From a checkpoint of a small transformer trained on Wikipedia: tied embeddings.
Each number is 200 + 30 x the weight over the matrix's rms, rounded and kept within 0 to 999. Layers, rows and columns count from 0.

# layer 4 attention output (transposed), 64x64, rms 0.222, rows 20-42, columns 0-63
222,186,229,201,230,192,244,130,163,220,211,224,197,111,206,132,186,185,196,182,196,210,234,135,125,193,228,208,190,180,194,221,172,201,192,137,169,232,213,200,172,206,211,247,197,234,197,175,215,228,260,254,106,138,189,196,161,201,182,195,172,245,155,170
150,165,185,167,195,241,123,272,150,185,184,221,179,241,190,191,177,192,206,149,212,153,183,187,184,174,175,203,168,243,193,196,205,230,177,172,154,216,196,135,209,232,192,176,248,198,200,242,208,177,108,196,220,201,192,183,211,216,168,216,202,173,202,151
189,143,150,230,262,183,216,237,262,116,173,221,192,160,194,174,182,204,153,149,157,204,193,218,169,187,209,194,115,181,193,215,219,249,218,232,262,212,165,214,215,187,194,227,212,134,259,183,199,164,164,179,252,199,240,233,164,176,181,264,276,210,224,187
188,269,226,195,221,189,258,230,216,170,178,170,238,174,221,211,213,176,168,197,197,238,180,162,89,237,226,128,271,166,267,167,203,165,173,208,180,208,177,214,233,188,212,218,197,211,226,278,180,222,270,228,222,207,195,157,208,187,176,254,187,182,200,154
188,209,173,262,231,160,197,241,240,179,213,243,211,265,195,256,202,161,183,194,201,259,183,158,199,165,196,199,163,250,183,223,183,182,225,177,201,206,204,257,187,156,238,183,201,159,207,186,187,164,197,248,230,178,190,160,181,179,190,224,212,191,215,216
200,193,193,251,267,244,244,238,184,176,189,230,182,187,225,182,142,213,212,153,169,218,219,144,229,245,206,202,191,211,135,198,244,211,139,233,233,248,201,186,159,199,203,201,230,202,170,233,198,195,200,220,159,203,227,234,172,191,197,200,226,144,164,214
180,208,227,184,201,250,211,222,137,151,232,203,228,164,211,92,156,212,215,161,157,206,196,223,220,152,241,262,205,223,147,195,188,254,182,221,223,156,219,184,228,190,132,205,259,203,270,232,216,158,247,210,197,174,209,284,222,184,248,174,198,211,142,181
198,177,166,173,191,157,201,191,234,210,129,188,164,215,155,155,211,276,195,187,212,190,225,219,204,246,193,203,225,235,196,196,240,241,216,242,172,232,198,190,190,219,191,225,204,150,144,221,159,222,173,155,155,215,221,160,164,264,213,226,235,188,200,223
169,202,172,145,168,141,251,213,187,215,188,166,183,184,197,211,222,216,187,166,203,200,190,242,251,181,234,207,195,186,216,184,157,226,200,209,162,226,203,195,190,234,256,192,224,257,186,218,152,181,178,146,202,222,223,204,195,204,172,198,176,199,135,169
206,198,214,154,214,217,221,184,178,214,191,249,138,240,157,159,174,184,208,163,218,240,158,220,173,258,209,197,185,181,131,170,253,232,198,234,201,185,201,210,200,204,225,181,175,245,171,264,208,202,187,224,277,222,178,246,215,266,246,241,226,208,158,194
245,240,217,141,132,228,193,232,218,251,171,235,225,219,201,210,239,190,251,247,218,218,192,191,152,254,132,203,230,164,230,164,220,209,195,214,200,180,233,225,190,217,283,191,141,220,157,160,195,246,214,183,265,220,178,223,176,213,177,181,204,186,223,178
196,192,188,190,181,195,176,268,197,235,201,223,243,177,204,197,189,241,187,269,225,193,244,238,221,199,221,241,217,241,181,237,185,150,192,235,163,236,170,213,175,188,218,269,179,191,183,123,197,226,197,171,188,161,212,194,184,173,156,187,160,158,246,201
159,243,198,179,206,211,186,261,181,254,179,201,167,197,187,221,209,202,217,192,184,158,230,195,177,212,182,203,214,234,214,232,220,204,146,176,203,244,205,192,190,192,179,196,188,177,206,211,197,218,213,207,242,245,200,154,218,209,148,217,151,171,207,171
193,177,180,177,175,242,173,245,195,201,211,150,188,200,157,175,182,187,187,227,213,165,211,227,144,194,157,179,197,231,145,198,197,158,204,215,195,172,206,227,194,202,169,143,203,178,170,210,159,190,186,244,208,205,188,180,207,175,222,181,178,197,196,183
252,152,203,219,190,214,201,203,228,209,141,243,215,166,167,211,211,159,201,239,223,206,203,182,203,210,230,229,166,195,191,208,183,181,191,188,212,193,214,223,203,198,231,231,250,165,196,237,213,168,202,213,178,207,207,235,215,215,254,226,182,186,200,242
240,226,156,236,198,185,217,189,238,206,242,157,165,203,201,204,158,180,183,205,180,223,191,210,222,207,190,169,181,181,192,198,177,172,200,219,216,181,228,255,207,207,214,217,272,232,213,147,185,151,226,203,187,204,193,221,185,209,263,219,219,216,182,159
193,174,221,193,193,184,192,185,237,168,201,174,201,233,202,256,176,203,161,179,209,144,177,226,217,193,153,244,207,201,187,198,177,235,211,140,131,202,184,257,250,195,184,233,202,229,228,180,201,267,185,175,151,222,240,218,136,125,186,122,233,233,158,230
187,195,199,186,202,197,199,160,185,191,173,177,225,162,229,185,189,281,171,229,192,212,197,159,184,189,191,171,239,217,197,179,217,178,228,223,207,178,226,192,215,216,189,206,203,197,172,169,186,210,230,229,164,179,178,208,145,254,198,202,236,211,159,196
208,207,209,186,216,189,163,217,180,208,158,203,180,206,175,213,233,177,251,211,196,165,160,187,140,252,170,194,192,137,222,179,239,220,156,227,189,192,150,190,205,185,204,211,188,145,217,189,185,175,177,184,232,194,211,209,168,214,217,197,216,203,237,149
214,159,182,190,199,198,212,242,246,202,217,172,266,196,175,219,203,166,189,213,222,255,180,215,166,189,193,145,189,149,204,234,243,205,187,190,248,230,189,202,220,220,203,218,203,228,184,227,153,181,246,203,206,231,255,168,245,116,211,217,180,181,189,205
218,183,200,146,198,234,205,268,220,177,194,226,182,244,185,203,236,204,243,197,162,241,223,232,185,199,208,190,217,230,198,228,194,226,192,225,213,173,252,203,235,220,221,190,204,196,229,199,245,220,174,165,214,196,196,207,189,201,159,202,189,222,201,214
167,257,215,230,197,194,241,200,183,191,236,266,209,212,278,177,155,234,209,167,172,159,190,185,230,210,180,212,222,216,207,177,223,182,211,219,178,220,220,216,225,174,173,236,126,208,261,184,233,197,207,190,200,197,198,177,199,207,227,180,197,198,232,206
192,216,218,237,214,196,202,201,154,230,225,232,192,200,209,219,236,212,230,196,184,184,194,197,219,192,214,230,184,212,219,231,199,226,207,148,186,210,186,190,155,203,182,196,199,173,205,222,218,186,192,203,199,152,209,213,225,199,236,183,152,220,171,212
# layer 4 attention value, 64x64, rms 0.18, rows 21-42, columns 0-63
193,262,194,179,199,197,198,144,220,172,242,202,199,148,174,211,242,208,200,211,173,254,242,182,175,240,255,234,222,226,142,202,218,202,223,226,190,197,164,211,167,211,207,188,145,165,212,182,205,210,236,157,146,176,190,220,211,188,219,208,198,200,212,223
227,212,196,185,153,193,218,192,213,219,203,237,266,216,166,224,166,194,253,250,236,186,223,168,237,185,204,229,274,191,205,230,185,149,192,194,201,152,198,181,198,307,149,225,188,206,149,216,221,283,242,185,139,181,147,212,192,237,172,133,213,160,176,230
204,161,219,211,207,230,167,196,241,219,171,218,169,151,192,188,194,258,232,219,197,190,223,210,281,145,180,216,181,191,221,256,173,243,220,206,232,191,186,234,227,183,182,177,212,183,143,201,250,235,123,208,205,181,210,222,109,188,229,147,214,209,179,203
200,148,221,173,204,232,242,204,134,160,151,154,193,241,186,190,205,245,220,173,197,191,180,201,213,227,195,211,213,212,223,227,219,233,178,191,181,190,142,161,232,221,182,214,232,210,145,170,174,225,210,189,207,194,192,233,228,223,198,193,199,201,202,200
223,199,169,165,166,164,160,140,195,147,222,220,190,259,177,228,223,206,214,206,201,197,219,274,185,121,165,191,276,187,216,219,197,172,191,184,178,169,235,250,250,254,192,182,215,186,226,156,196,236,191,186,195,222,156,232,185,187,247,172,192,229,185,181
198,227,170,198,171,173,138,170,255,222,270,220,210,230,180,224,212,177,186,220,208,183,234,228,197,228,181,133,217,153,219,253,236,126,203,185,178,236,261,213,163,178,260,147,170,215,174,222,198,211,133,170,177,227,208,198,195,198,164,243,224,150,183,173
250,256,221,181,234,217,188,215,203,202,198,204,181,167,216,245,164,182,230,213,220,242,197,207,205,147,196,185,205,207,192,154,185,182,218,174,283,161,212,175,145,202,191,198,200,191,246,205,235,224,250,228,185,194,171,210,208,166,202,165,196,235,217,193
221,194,204,219,225,192,150,219,189,205,198,222,208,196,219,190,218,178,202,232,240,198,196,160,163,188,178,210,179,193,192,234,206,171,230,253,228,166,162,175,192,156,176,182,161,192,212,211,205,210,212,223,203,174,184,191,187,136,251,238,202,223,210,188
209,189,247,238,176,183,149,203,213,214,223,235,244,226,249,217,214,206,181,140,161,173,246,210,211,188,188,206,239,220,218,191,95,189,161,182,201,225,188,176,204,213,191,219,203,162,247,188,153,189,193,168,125,195,183,151,160,145,220,125,157,191,197,196
200,169,190,282,241,178,225,195,168,221,181,166,185,218,227,156,160,242,145,144,202,190,213,176,242,192,230,186,195,212,180,222,171,228,191,205,186,203,205,211,190,181,172,211,238,194,234,234,196,157,215,206,189,211,259,160,185,193,249,181,118,215,210,236
192,155,221,153,206,188,270,179,207,176,236,184,220,195,182,222,216,181,219,192,205,227,177,157,213,204,148,194,141,171,173,181,217,215,201,171,169,159,216,170,183,208,236,189,205,166,198,274,237,197,214,185,222,214,211,197,260,211,228,218,183,305,181,211
203,203,179,206,116,189,202,145,185,202,247,242,171,206,162,199,201,199,163,235,189,227,217,218,237,189,194,220,184,146,174,184,218,194,183,145,223,186,180,160,165,188,203,234,230,224,187,174,246,130,155,146,189,208,180,186,176,213,239,162,179,217,178,221
234,188,152,207,196,147,185,220,203,237,202,242,181,197,185,183,189,230,218,216,136,180,172,184,278,213,240,199,207,199,251,193,174,200,202,197,251,209,191,185,216,195,183,238,267,223,243,177,198,183,178,164,204,236,218,175,179,236,209,214,180,200,200,172
142,201,206,181,205,220,217,203,169,214,190,191,211,216,213,189,173,223,175,222,173,243,195,164,183,187,206,191,222,219,186,222,205,132,225,206,198,192,183,210,206,220,180,199,160,197,160,203,214,250,170,178,185,183,231,196,177,243,186,197,228,233,197,136
134,215,141,145,204,212,195,206,240,202,190,176,223,162,156,206,205,226,238,194,185,162,230,164,193,185,227,214,195,241,158,169,196,198,177,213,234,159,184,202,212,187,203,192,196,190,207,250,262,206,226,184,243,224,221,187,208,193,149,233,194,175,191,165
213,176,180,158,209,203,188,239,164,160,170,222,226,119,164,137,242,150,179,194,246,202,184,209,121,187,240,196,160,208,217,207,173,178,200,253,183,135,191,95,175,222,248,175,188,212,149,193,172,225,240,250,207,206,222,191,236,232,157,176,189,187,150,252
164,188,204,181,192,241,172,236,236,203,145,249,190,189,216,199,196,177,239,177,201,211,162,235,197,209,226,216,184,209,225,207,187,230,162,207,182,194,172,197,190,212,243,197,174,185,268,211,201,199,161,206,174,222,211,199,185,152,179,243,202,201,215,230
192,177,210,199,190,217,211,174,227,188,247,181,202,198,203,166,180,197,149,190,191,279,206,234,204,208,201,207,209,230,215,180,175,168,195,180,260,225,194,225,129,181,201,180,198,216,159,208,261,197,172,256,228,224,216,167,215,158,178,201,225,173,188,199
151,224,170,203,229,174,139,140,188,152,198,201,183,223,271,154,192,209,173,197,137,183,184,146,203,234,231,172,225,181,193,187,171,95,142,232,227,134,166,191,183,211,218,226,202,192,173,216,181,186,222,181,154,179,141,244,168,268,194,154,236,149,223,205
169,203,184,172,204,210,178,154,181,269,246,170,171,203,209,215,250,148,199,231,220,155,168,170,247,198,167,198,168,172,236,194,182,240,208,175,198,226,192,162,179,189,174,207,230,219,189,219,178,226,239,176,228,198,233,243,199,219,215,195,235,213,181,166
214,153,184,193,211,171,152,245,260,164,173,164,170,210,207,220,213,228,201,219,233,205,285,232,164,195,158,196,162,180,169,215,204,222,188,164,172,171,224,210,185,176,188,190,218,190,201,228,148,174,201,285,147,206,215,177,142,165,173,206,194,160,171,258
207,221,203,240,188,154,241,157,201,166,156,221,195,233,192,198,150,187,189,232,247,183,262,222,162,171,192,200,209,214,215,186,165,182,218,177,220,238,223,225,178,139,218,177,183,169,172,183,200,176,190,196,185,199,222,174,173,199,221,220,222,194,236,174
# layer 4 attention query, 64x64, rms 0.234, rows 32-63, columns 0-63
222,202,234,166,210,260,192,184,268,248,187,144,242,217,180,224,209,185,167,169,218,197,179,135,178,251,190,170,207,212,249,187,260,185,174,193,268,165,184,202,228,213,233,283,216,175,271,151,190,247,182,164,206,250,185,160,215,188,177,233,143,184,227,168
172,205,174,217,203,228,142,203,199,229,173,229,220,195,204,156,219,180,191,124,237,207,214,220,233,202,213,169,179,214,141,162,195,210,195,220,264,220,203,196,214,173,173,186,217,202,244,209,216,195,211,178,194,142,153,244,243,195,214,170,122,200,207,221
254,288,174,170,229,177,302,99,177,203,242,235,203,142,216,253,211,214,227,178,177,197,185,180,228,196,136,181,241,200,267,179,248,210,215,229,163,196,144,178,240,223,163,178,219,212,271,150,268,183,148,158,133,184,127,139,153,192,220,202,273,199,222,196
221,178,207,212,187,230,194,246,264,248,227,208,162,231,156,230,208,98,164,236,225,227,187,224,144,164,231,201,176,252,203,211,197,178,191,225,250,179,233,251,207,233,206,185,182,201,205,233,156,209,187,235,225,221,210,177,240,197,230,206,196,217,148,203
226,237,267,190,185,159,253,176,230,221,166,138,199,183,154,168,215,196,249,171,211,225,191,145,135,196,263,180,182,217,181,178,212,151,203,203,187,225,230,199,241,169,202,198,187,192,239,178,233,183,219,150,234,235,206,258,217,234,192,249,192,203,240,168
203,246,197,110,133,184,198,224,156,173,199,267,211,216,155,163,153,219,196,182,139,204,200,231,273,204,222,195,221,223,169,192,142,231,200,214,224,230,247,177,240,161,203,284,129,177,248,183,214,261,200,155,179,187,183,273,187,211,213,195,147,258,198,228
175,256,199,117,124,227,262,169,124,192,198,199,163,209,202,164,249,283,213,195,197,233,257,188,189,258,236,207,228,250,218,192,251,208,139,170,164,145,278,176,179,177,216,188,208,182,154,188,207,238,212,227,210,218,120,205,177,202,171,199,231,217,207,171
203,222,221,187,172,155,140,229,181,194,176,235,207,216,182,190,200,204,201,210,189,203,240,197,203,246,105,236,217,152,181,175,239,210,198,205,196,146,218,220,192,202,253,211,133,126,244,196,144,261,257,161,215,222,222,213,240,187,226,219,152,183,197,137
188,222,144,177,186,188,225,250,221,149,159,150,205,223,220,158,217,211,206,226,202,206,217,236,172,236,197,133,231,218,218,204,136,194,217,251,209,193,221,212,185,252,212,215,227,183,199,244,227,211,173,215,211,208,161,155,168,197,161,224,177,251,182,184
230,182,174,142,154,211,216,204,184,123,191,167,244,226,238,206,215,194,173,176,198,238,230,213,235,197,233,219,184,220,232,193,214,228,234,153,180,224,189,230,179,170,182,203,193,205,225,193,249,265,161,209,172,234,183,171,181,185,151,223,270,205,197,249
177,74,180,166,236,224,151,192,203,179,172,200,222,227,171,186,231,237,211,220,201,226,202,185,181,213,138,177,215,193,208,215,251,216,192,262,168,220,177,145,245,152,222,197,214,161,194,167,196,196,179,180,173,206,224,225,106,150,149,172,208,182,224,223
194,88,199,196,209,187,174,211,241,226,164,156,222,180,148,230,164,233,206,252,223,169,186,172,214,207,213,214,150,226,188,151,244,207,149,238,240,194,190,168,194,192,227,151,258,179,213,212,144,149,214,235,148,232,235,214,203,183,232,236,211,185,123,208
200,186,217,197,224,210,220,206,249,194,233,154,174,203,244,271,155,219,174,233,257,161,165,270,204,141,185,183,199,207,149,215,201,142,224,221,204,186,197,273,169,146,188,136,181,171,179,167,202,154,234,206,199,228,214,214,189,233,248,182,180,171,231,220
193,135,229,217,258,235,231,153,197,202,120,216,216,169,163,203,134,252,206,105,218,167,249,235,199,186,202,239,164,243,256,202,212,217,238,180,170,206,253,174,229,201,187,182,183,153,254,268,223,266,214,197,177,175,215,271,148,268,175,185,213,215,201,214
234,191,193,188,237,223,195,267,263,150,187,161,183,224,157,202,198,142,219,177,248,186,137,213,177,207,154,183,191,141,131,186,185,224,168,183,249,167,237,208,205,238,228,219,191,214,212,148,162,168,182,160,231,214,282,175,219,151,235,231,178,163,143,186
218,194,189,197,211,165,161,177,161,143,208,141,212,220,187,223,197,227,179,203,216,238,186,149,196,160,170,179,250,229,161,185,177,241,273,197,237,167,208,234,207,203,174,191,203,189,218,230,150,165,247,207,173,155,206,236,186,216,214,166,214,233,144,213
141,223,200,152,178,191,152,196,175,223,186,190,220,200,174,194,203,246,183,196,186,245,161,233,211,190,187,195,215,171,232,204,219,229,230,193,174,194,231,166,182,122,198,180,219,171,172,240,209,235,212,222,180,252,180,218,182,242,166,254,181,191,199,172
230,201,208,214,189,245,138,255,260,202,199,171,271,246,217,180,175,174,155,217,175,210,140,201,215,201,179,192,330,144,152,157,173,186,187,232,260,196,173,240,274,215,259,181,194,196,193,226,167,215,225,231,203,215,211,217,209,203,235,193,235,192,158,216
168,245,215,218,192,194,197,184,210,152,186,304,202,234,265,113,220,268,170,123,190,186,187,166,188,205,160,210,187,215,215,214,208,186,205,177,188,202,167,175,217,233,225,223,155,155,219,219,236,199,187,202,235,130,210,152,193,224,218,244,175,205,228,171
188,175,246,197,175,97,178,235,183,210,178,162,199,193,225,193,236,139,193,164,235,245,191,157,199,177,270,229,238,223,159,192,100,262,206,215,209,178,234,230,196,197,272,199,222,151,223,215,265,177,206,130,145,214,216,255,224,183,190,224,186,150,169,265
180,151,214,179,114,236,221,209,180,229,145,182,230,183,238,241,185,180,211,188,209,182,218,153,167,233,156,233,124,164,274,188,190,132,205,97,145,191,164,229,196,239,188,226,214,233,192,199,254,248,150,190,151,181,201,161,199,179,260,141,214,211,232,271
231,195,105,207,204,176,199,235,201,184,226,211,216,193,181,177,156,204,180,206,286,191,199,175,206,208,201,169,218,152,239,183,235,215,192,216,192,211,194,220,244,210,206,114,164,214,239,115,209,180,235,163,200,224,149,170,203,226,201,217,182,207,240,180
181,239,183,215,213,212,273,161,168,165,215,206,205,219,217,142,166,267,207,211,132,210,209,127,202,219,217,177,150,192,196,222,215,202,232,223,235,153,237,211,251,151,218,199,208,213,237,215,198,227,192,162,142,162,168,193,150,222,171,211,189,223,232,203
185,152,196,217,179,157,225,262,265,206,156,216,258,227,192,209,173,156,203,195,212,201,224,186,137,167,124,200,219,198,178,216,197,196,196,246,247,215,195,267,180,235,210,222,209,215,144,202,145,168,241,179,162,220,231,173,214,158,204,195,141,195,197,200
249,132,191,199,176,157,148,205,221,197,288,204,202,206,150,217,127,234,178,201,230,189,205,209,230,146,207,194,196,210,154,187,183,221,227,206,215,260,217,217,175,209,246,180,201,254,162,169,191,235,154,187,255,241,204,183,209,125,233,149,156,221,257,248
198,158,212,208,232,173,170,161,267,228,166,143,181,185,189,180,170,179,132,214,269,258,204,250,226,211,245,204,165,157,174,205,168,191,241,190,221,177,237,230,204,230,276,195,298,273,168,192,120,156,254,211,211,217,162,271,247,201,186,277,155,191,163,197
236,190,165,197,186,168,153,262,250,264,180,161,160,170,145,234,182,152,187,237,207,211,203,212,205,190,229,162,205,231,135,161,181,170,172,163,272,195,265,274,168,191,275,211,232,170,163,189,161,173,235,169,200,171,239,272,221,230,257,253,185,138,145,205
216,224,198,204,171,238,256,272,195,199,222,242,179,157,193,219,180,191,182,185,199,181,223,177,212,172,175,183,201,185,142,214,187,176,280,236,164,238,184,198,232,188,163,212,205,165,216,146,209,183,125,222,194,184,184,175,193,232,192,159,225,230,205,212
177,199,221,207,195,234,223,252,191,231,187,217,166,206,187,148,123,217,180,199,156,176,196,225,225,178,181,225,216,251,194,221,206,200,219,208,177,222,229,215,206,248,168,200,250,222,183,187,202,166,198,164,200,194,219,205,216,200,265,117,205,168,175,136
189,253,229,161,187,263,221,200,167,124,234,232,145,220,284,187,196,214,198,171,134,141,194,167,199,190,219,189,209,239,222,200,221,186,242,138,184,214,222,154,214,191,102,209,144,212,225,261,278,235,184,124,196,208,215,198,229,142,173,204,227,250,228,216
168,179,222,132,241,197,145,209,182,181,187,132,228,225,146,194,220,233,164,206,214,234,183,215,145,220,271,133,165,188,144,187,149,218,197,236,253,224,164,178,188,187,230,183,151,210,165,200,175,198,182,194,220,259,250,225,205,194,197,214,204,138,166,231
242,156,170,221,188,195,263,248,158,219,179,198,234,137,221,186,206,295,182,238,193,184,184,194,117,176,159,217,210,167,308,214,202,203,211,203,225,212,173,172,204,170,153,205,161,183,188,198,183,179,186,227,201,186,214,182,183,196,174,196,283,174,232,175
# layer 4 attention key, 64x64, rms 0.229, rows 32-63, columns 0-63
95,207,145,152,199,196,239,195,211,194,226,205,177,195,220,257,179,186,202,243,213,209,212,180,156,169,212,155,192,208,188,240,111,196,185,235,234,157,238,203,235,238,233,153,214,204,178,166,175,160,195,206,183,289,209,201,204,167,195,232,153,217,211,183
190,146,229,251,210,215,145,197,223,179,253,240,174,217,190,191,172,192,225,200,201,138,195,144,192,229,209,107,190,206,225,164,199,164,273,167,179,163,186,167,228,231,162,162,267,137,172,191,243,205,189,186,213,230,237,202,214,164,240,223,143,155,153,260
199,244,248,203,231,140,262,160,162,208,229,148,217,187,196,223,208,245,193,246,115,204,191,203,217,148,181,170,235,254,228,243,149,228,167,311,229,132,212,189,194,169,211,205,164,229,245,177,166,171,200,229,174,213,259,231,165,181,163,178,297,266,91,178
198,223,180,194,152,219,179,212,156,249,146,242,200,183,188,190,165,204,243,179,244,251,221,149,178,160,266,196,190,230,179,171,214,224,181,194,207,194,216,253,184,234,202,145,232,207,211,195,204,250,230,236,193,189,168,181,229,265,228,185,165,215,165,216
203,275,171,215,174,172,188,189,226,222,227,167,186,209,144,198,216,202,159,228,236,235,196,208,176,234,175,188,182,194,211,199,134,188,182,211,234,197,216,202,254,207,217,202,248,241,214,236,165,184,218,203,264,268,202,182,196,246,194,196,186,177,194,155
232,210,244,274,190,155,194,208,189,207,206,202,252,165,183,208,241,112,212,185,214,188,170,208,187,202,177,205,195,177,251,253,236,197,195,222,249,193,168,168,139,124,228,210,200,185,113,176,131,238,216,150,250,158,186,153,177,186,178,222,160,161,255,201
182,286,207,172,235,185,192,226,179,188,214,127,213,213,194,244,244,174,216,222,165,221,187,258,263,179,190,173,246,197,195,189,197,158,162,162,226,164,202,177,241,221,235,204,182,188,254,224,177,140,178,204,233,164,237,125,207,159,133,207,207,198,231,238
186,217,213,173,272,168,206,225,180,213,216,243,202,168,232,224,244,224,224,228,247,149,162,228,206,192,158,144,174,192,200,250,198,255,186,157,263,220,189,217,213,199,223,228,215,190,175,193,218,239,193,147,193,207,191,225,201,194,194,173,138,180,233,164
184,195,208,192,163,176,191,252,193,202,202,199,121,218,253,212,225,186,182,184,125,178,177,178,260,146,224,208,205,171,235,161,197,169,182,168,267,190,200,208,134,215,205,251,188,160,204,204,165,224,173,221,229,235,232,151,277,200,215,234,221,225,174,241
195,206,225,215,194,233,262,173,245,219,99,168,206,172,217,196,322,180,203,245,154,251,227,227,202,195,201,185,219,221,161,214,229,140,211,230,186,162,197,164,168,197,217,215,207,187,153,233,171,221,213,201,235,224,199,161,188,149,153,172,219,168,205,222
194,139,176,149,207,235,260,201,258,143,181,159,176,153,152,205,173,207,152,199,195,126,147,192,214,223,216,197,180,177,254,197,220,213,272,248,310,185,225,221,183,216,214,192,211,257,167,216,156,183,189,193,211,201,233,216,181,184,187,184,192,202,269,193
152,200,205,197,198,221,137,273,240,173,205,189,139,163,181,203,156,194,190,260,265,211,171,188,166,180,217,193,180,234,131,161,183,208,244,163,198,259,167,276,217,185,228,136,230,237,213,229,184,275,212,224,200,179,240,225,210,193,232,156,182,179,200,144
196,195,208,158,130,165,233,254,158,139,200,241,236,222,222,192,175,255,212,162,211,239,231,197,183,168,173,290,183,177,233,220,168,222,225,200,164,208,175,226,213,184,189,196,209,176,189,219,251,196,201,231,182,177,213,234,185,237,175,145,223,200,170,254
225,207,199,236,223,193,236,180,228,164,193,191,166,207,125,234,251,197,216,279,233,169,241,235,149,241,195,130,186,161,209,208,250,252,226,200,206,230,158,168,181,172,214,140,137,205,181,276,196,151,250,230,191,246,214,220,215,130,174,193,217,104,249,205
181,197,153,163,234,152,175,222,177,212,245,239,183,163,241,198,151,217,195,151,214,224,191,220,231,170,237,196,127,240,176,219,190,229,195,250,208,241,170,221,175,189,211,192,278,171,197,174,168,214,177,211,169,230,190,222,243,205,248,211,179,215,201,195
215,221,243,249,194,176,181,218,226,185,169,247,201,225,160,206,185,177,193,185,208,185,182,233,213,179,223,192,196,264,157,197,258,166,185,196,214,220,175,255,193,200,200,241,202,169,141,211,217,164,211,173,201,204,169,204,169,202,193,175,194,195,202,162
217,189,223,156,152,217,211,219,206,189,193,178,208,256,190,197,196,211,188,230,183,234,179,210,211,208,173,157,191,139,248,248,213,158,171,164,190,188,195,194,202,194,254,225,187,230,198,226,184,230,216,193,189,202,175,167,201,132,166,222,192,202,231,198
170,218,228,169,193,248,115,190,225,173,156,241,194,242,193,183,151,182,236,219,277,199,163,217,240,163,236,224,186,241,173,216,204,187,188,230,211,245,240,205,156,159,250,196,240,193,170,191,230,219,148,181,176,169,193,234,215,251,247,246,177,178,191,244
178,234,187,200,175,209,217,146,171,153,223,233,199,230,194,183,234,267,212,203,209,124,220,215,224,243,195,183,257,210,221,171,201,200,225,214,204,156,217,151,190,205,177,252,163,103,203,198,216,211,160,214,188,206,208,191,197,144,205,255,217,191,217,142
219,298,163,188,215,192,170,206,280,176,240,249,211,239,173,209,193,172,195,163,209,205,165,191,192,152,231,162,126,182,136,181,143,238,189,190,170,201,147,222,249,198,182,278,258,252,207,208,230,203,157,188,200,126,201,165,215,253,274,196,215,177,249,219
225,235,179,220,247,256,233,186,205,229,177,249,173,139,240,220,196,236,236,276,177,186,231,207,163,282,248,171,237,166,193,162,131,206,228,185,150,164,218,185,212,220,182,200,174,217,191,146,270,146,145,171,208,251,209,208,240,173,200,161,241,224,228,251
181,210,220,200,178,205,192,226,132,125,214,149,193,187,220,201,229,247,205,184,167,152,131,190,130,226,230,181,197,221,184,158,112,182,227,196,242,233,171,119,192,213,180,198,207,179,199,180,236,252,219,199,205,204,224,238,240,177,199,211,207,221,164,236
186,267,251,212,201,133,236,213,285,132,198,190,198,227,160,182,265,222,200,188,194,184,171,188,199,238,144,207,202,182,197,202,201,233,172,260,229,121,201,198,211,215,239,198,194,170,200,194,137,168,199,218,224,229,193,200,207,164,153,226,167,264,216,197
142,207,199,204,169,193,179,180,214,177,214,217,209,198,241,162,203,221,162,173,227,169,191,183,223,189,236,205,195,229,207,162,221,237,223,182,178,214,189,228,154,219,234,183,245,220,198,189,179,216,181,140,215,182,148,213,203,251,183,161,149,184,226,216
207,177,138,244,150,219,186,255,206,229,190,206,205,152,227,192,198,220,214,184,241,183,166,208,160,203,210,142,234,209,219,262,155,240,234,184,156,243,189,168,190,298,178,216,212,185,149,172,198,205,188,156,196,141,245,213,254,190,173,219,221,187,170,242
140,248,202,161,171,210,170,225,213,228,207,201,160,224,234,238,134,223,202,202,274,186,173,159,213,261,183,154,184,180,126,90,195,137,206,218,167,223,144,237,207,241,218,175,287,274,212,219,201,220,208,248,224,178,175,206,158,200,247,199,179,194,172,175
183,254,188,170,214,247,129,293,199,181,227,259,209,202,223,186,149,159,207,139,265,240,186,185,152,137,189,152,128,222,203,175,157,206,238,144,172,209,166,248,176,198,253,147,249,182,194,225,213,201,198,212,263,162,194,183,181,224,264,195,187,211,207,144
236,189,165,193,180,191,173,207,151,187,204,195,216,233,233,193,162,157,179,200,140,170,238,215,175,231,153,224,184,225,279,208,169,166,196,214,192,146,218,201,174,222,228,210,177,189,172,218,230,229,208,203,245,173,199,236,218,229,209,192,174,222,204,237
205,213,177,209,219,228,159,210,207,211,227,219,206,191,230,179,200,218,180,199,239,140,217,227,141,215,195,184,220,164,252,210,212,188,176,172,163,186,187,189,202,177,214,135,163,196,185,243,202,205,180,223,137,150,185,212,192,255,199,259,187,220,206,233
229,203,233,258,188,184,273,144,181,192,154,218,176,166,196,244,256,175,180,190,131,172,219,249,237,220,206,223,260,160,181,271,194,159,156,196,205,124,201,136,183,169,199,272,175,129,194,221,201,117,208,213,205,194,242,232,183,173,232,190,151,209,191,192
188,204,145,140,173,204,136,227,229,203,224,234,117,192,157,207,166,169,223,170,233,245,185,153,193,184,213,213,182,163,141,221,203,190,236,171,178,217,134,245,194,203,211,221,276,164,154,230,212,254,204,156,212,238,216,166,171,235,178,258,172,195,227,224
215,222,183,162,153,178,215,230,209,191,166,176,161,215,220,182,249,207,172,163,176,180,211,243,201,145,250,244,213,228,223,231,172,178,237,212,201,164,244,182,206,153,207,172,66,212,212,221,196,212,205,148,189,233,179,213,173,237,125,169,177,224,247,128